{
  "n_layer": 9,
  "d_model": 192,
  "n_head": 6,
  "n_kv_head": 6,
  "head_dim": 32,
  "d_mlp": 768,
  "vocab_size": 4096,
  "activation": "tanh_gelu",
  "norm": "layernorm",
  "norm_place": "pre",
  "norm_eps": 1e-05,
  "positions": "learned",
  "qk_norm": false,
  "attn_scale": 0.177,
  "bias": "all",
  "tie_embeddings": true,
  "parallel_block": false,
  "init": "normal",
  "init_std_qkv": 0.0241,
  "init_std_o": 0.00568,
  "init_std_up": 0.0241,
  "init_std_down": 0.00568,
  "optimizer": "adamw",
  "lr": 0.00165,
  "beta1": 0.9,
  "beta2": 0.98,
  "weight_decay": 0.056,
  "lr_head": 0.00333,
  "grad_clip": 0.5,
  "warmup_steps": 354,
  "schedule": "wsd",
  "decay_fraction": 0.254,
  "decay_shape": "sqrt",
  "final_lr_fraction": 0.0,
  "batch_tokens": 16384,
  "seq_len": 1024,
  "doc_mask": true,
  "train_tokens": 147800000,
  "steps": 9021,
  "dataset": "wikipedia_en"
}
Each number is 128 + 24 x the weight over its row's rms, rounded and kept within 0 to 255. Layers, rows and columns count from 0. The size above them is the row's rms in percent of the matrix's.

# layer 4 MLP down, 192x768, rms 0.0939, rows 0-20, columns 128-191
size [ 87  81 102  94  98 106 108  98 102 100 107  99  98  96 107 103 100  97  98 113  97]
[[134 130 159 123 123 163 102 132 176 175 146 124  82  95 137 202 203 148 131 127 180 122 120 134 128 122 151  84 133 146 127 165 142 129 144 139 130 124 145 118 176  82  95 142 176  89 136 129 126 140 114 113 109 147 123  90 132 142 141  95 133 162 136 127]
 [110 132 150 136 148 121  77 172 160 118 144 138 105 111 116  81  94 108 149  94 165 148 101 113 132 118 150 109 140 140 126 104 116 164 137 132 152 187 129 159 113 164 154 144 156 141 149 129  98 105 106 133 159 115 139 101 126 169 158 167 116 174 144 128]
 [128 139 104 123 109 113 131 125 110  90 141  70 102 138 114 153 168 168 137 112  78 178 135 120 131 135 150 180 133 138 129  91 129  97 121 100 100 115 111 162 164 134 118  78 122 112 153 146 152 150  98 138  81 173 160 147 145 105 134  97 135  76 167 131]
 [114 123 164 143 118 153 110 102 104 132 188 122 101  92 141 148 133  89 105 116 114 151 124  98 127 156 144 177 151  84 128 135 131 143 116 120 103 132 135 169  79 118  69 134 128 137 114 129 130 130 165 121 120 172 151  83 132  74 134  86 119 105 119 129]
 [115 134 116 120 133 124 124 124 100 132 113 162 108 133 131 148 132 125 135  79 139 130 163 110 127 143 122 134 141 112 129 131  89 164  88 165 207 140 149 140 107 129 106 175 163 119 167  72 143  85 148 169 204 105 137 154 114  98  97 117 124 110  99 128]
 [119 133 135 139 124 110 133  99 154 152 120 103 123 121 135 107  81 116 112 155  92 147 135 121 129 155  94  98 109  95 126 119 115  83 175 169 137 116 134 120 155 121 109 162  92 105 116  63 143 105 103 122  97  93 171 169  94 129  75 123 125 165 168 129]
 [ 89 132 119  93 117 172 111 145 118 157  86 134 170 141  94 110 169 159 138 115 134 149 115 123 129 149 113 138 167 159 125 129 131 124 163 121  92 129 149 138  98 153 116 110 171 125 168 126 108 121 141 128 161 146 140 121  72 138 142 193 145 170 130 128]
 [121 126 152  96 124 129 116 143 151 137  79 168 151 156 160 158 152 120 134 150 144  96 162 146 128 159 148 154 142 163 127 135 169 128  95 174 122 126  96 158 122 110 155 131 137  92 135 194 128 159 128 113 125 149 126 141 149 101 126 114 148 118  95 127]
 [139 113 140 131  92 135 150 112 149 118 123  77 148 129 111 157 167  97 151 117  49 148 164 116 128  78 164 121 142  94 128  72 113  89 155 127 113 145 125 124  85 175  88 105 133 126  85 138 146 160 132 145 151 123 100 130 119  85  99 140 114 131 142 128]
 [126 127 142 125 119  89 158 155 149 140 173 110 130 137 134 113  80 181 137 121 118 148 108 130 127 132  97 132 161 178 129 132 108 164 102  85 110 112 141  84 121 112 109 154 114 151 197 115 124 169  99 111 130 151 122 130 133 187 124 157 112 133 163 125]
 [106 129 165 121 189 137 114 126 133 129  98  87 100 128 113 133  86 112 114 145 106 129 123 134 128  97 123 162  84  88 126 126 132 113 147 134  95 147 115 136 147 107 135  98 130 135 159 129 128 130 135 135 133 131 152 129 178 117 141 149 139  94 142 125]
 [145 115 125 124 149 120 112 126 134  96 121 130 171 153 102 156 121 137 114 112 123 118 140 121 130 166 118 115 117 137 131 135 113  60  92  93 158 140 120 109 129  66 128 113 139 121 164 127 154 134 109 143 151 133 147 142 143 158 152  79 100 129 128 129]
 [135 132 127 127 169 119 108 114 128 150 120 118 109 156  99 123 164 163 130  98 150 161 109 110 127 149 140  88 166 155 127 131 109  78 157 167 175 112 137 125  93 169 138 147 132 139 136 195 135 154 190 123  98 126 139 112 151  95 151 152 111 128 142 126]
 [162 117 117 111 103 140 108  98 121 111  61 139 151 148 142 117 104 128 132 121 183 148 129 117 128 106 150 140 150 123 130 130 142 117 171 180  94  90 159 159 159 129 135 154 138 128  99 137 122 173 153 122  81 159 112 118 191 163 106 139 100  97 136 129]
 [121 122 141 145 151 128 128 165 117 190 181 153 109 128 141 182 170 157 146 121 163  92 129  95 129 120 115 138 100 157 124 178  78 134  93 121 127 129 110 121 117 169  98 143 150 136 106 122 136 156 127 116 146  73 122 120 105 107 109 187 171 160 183 126]
 [157 138  88 136  96 110 124 160 171 143 151 117 147 109 142 124 155 148 119 120 138 208 118 145 130 115 147  70 175 144 130 114 179 137 134 114 130 126 106 113 116 113 155 144 137 136 104 141 112  69 124 145 142 144 154  98 109 153  92 129  76 122 161 129]
 [128 136 117 127 115 148 144 108 105 112 173 155 181 123 159 105 103 142 141 153 137 138 147 101 130 174 109 139 122 125 128 124 134 158 136 108  99 134 117 172 127 172 185 146 125 130 145 105 166 166  66 135 123 175 102 184 111 129 120  96 147 129 134 127]
 [139 135 138 107 123 102 126 116 134 121  92 133 168 116 118 117 212 125 131  88 100 124 165  89 127 124 117  70 126 103 129 138 116 135 142 162 103 127 118 140 132 197 145 171 131 142 104 173 130 117 147 136 153  94 101 168 126  96 109 140 147 107 139 125]
 [114 129 112 140 152 144 109 110 113  99  98  96 102 141 147 101 184 115 149 132 117 129 169 121 129 121 113  79 120 116 128 104 146  67 132 104 143 152 205 121 110 110 115 129 116 169 107 114 151 145 130 105 142 114 127 138 135 108 142 172 101 170  97 128]
 [144 133  76  86 163 103 133 155 114 187 132 105 135 120 119 116 173 152 125 102 104 156 131 161 126 135 100 114  80 153 127 109 119 110 156 133 113 149 135 123 130 108 152 107 106 149 129 124 123 169 116 108 121 152 119 163 130 158 119 139  85 162 155 126]
 [155 131 149  84 116 143 132 150 172 177  80 128 140 143 167 147 168 122 155 124 156 115 113 149 126 107 131 122 109 115 128 144 108 126 137 150 149 121 112 120  96 138 162 142 116 101 166 116 148  73  76 158 134 128 116 133 135 154 122 109 142 131 131 129]]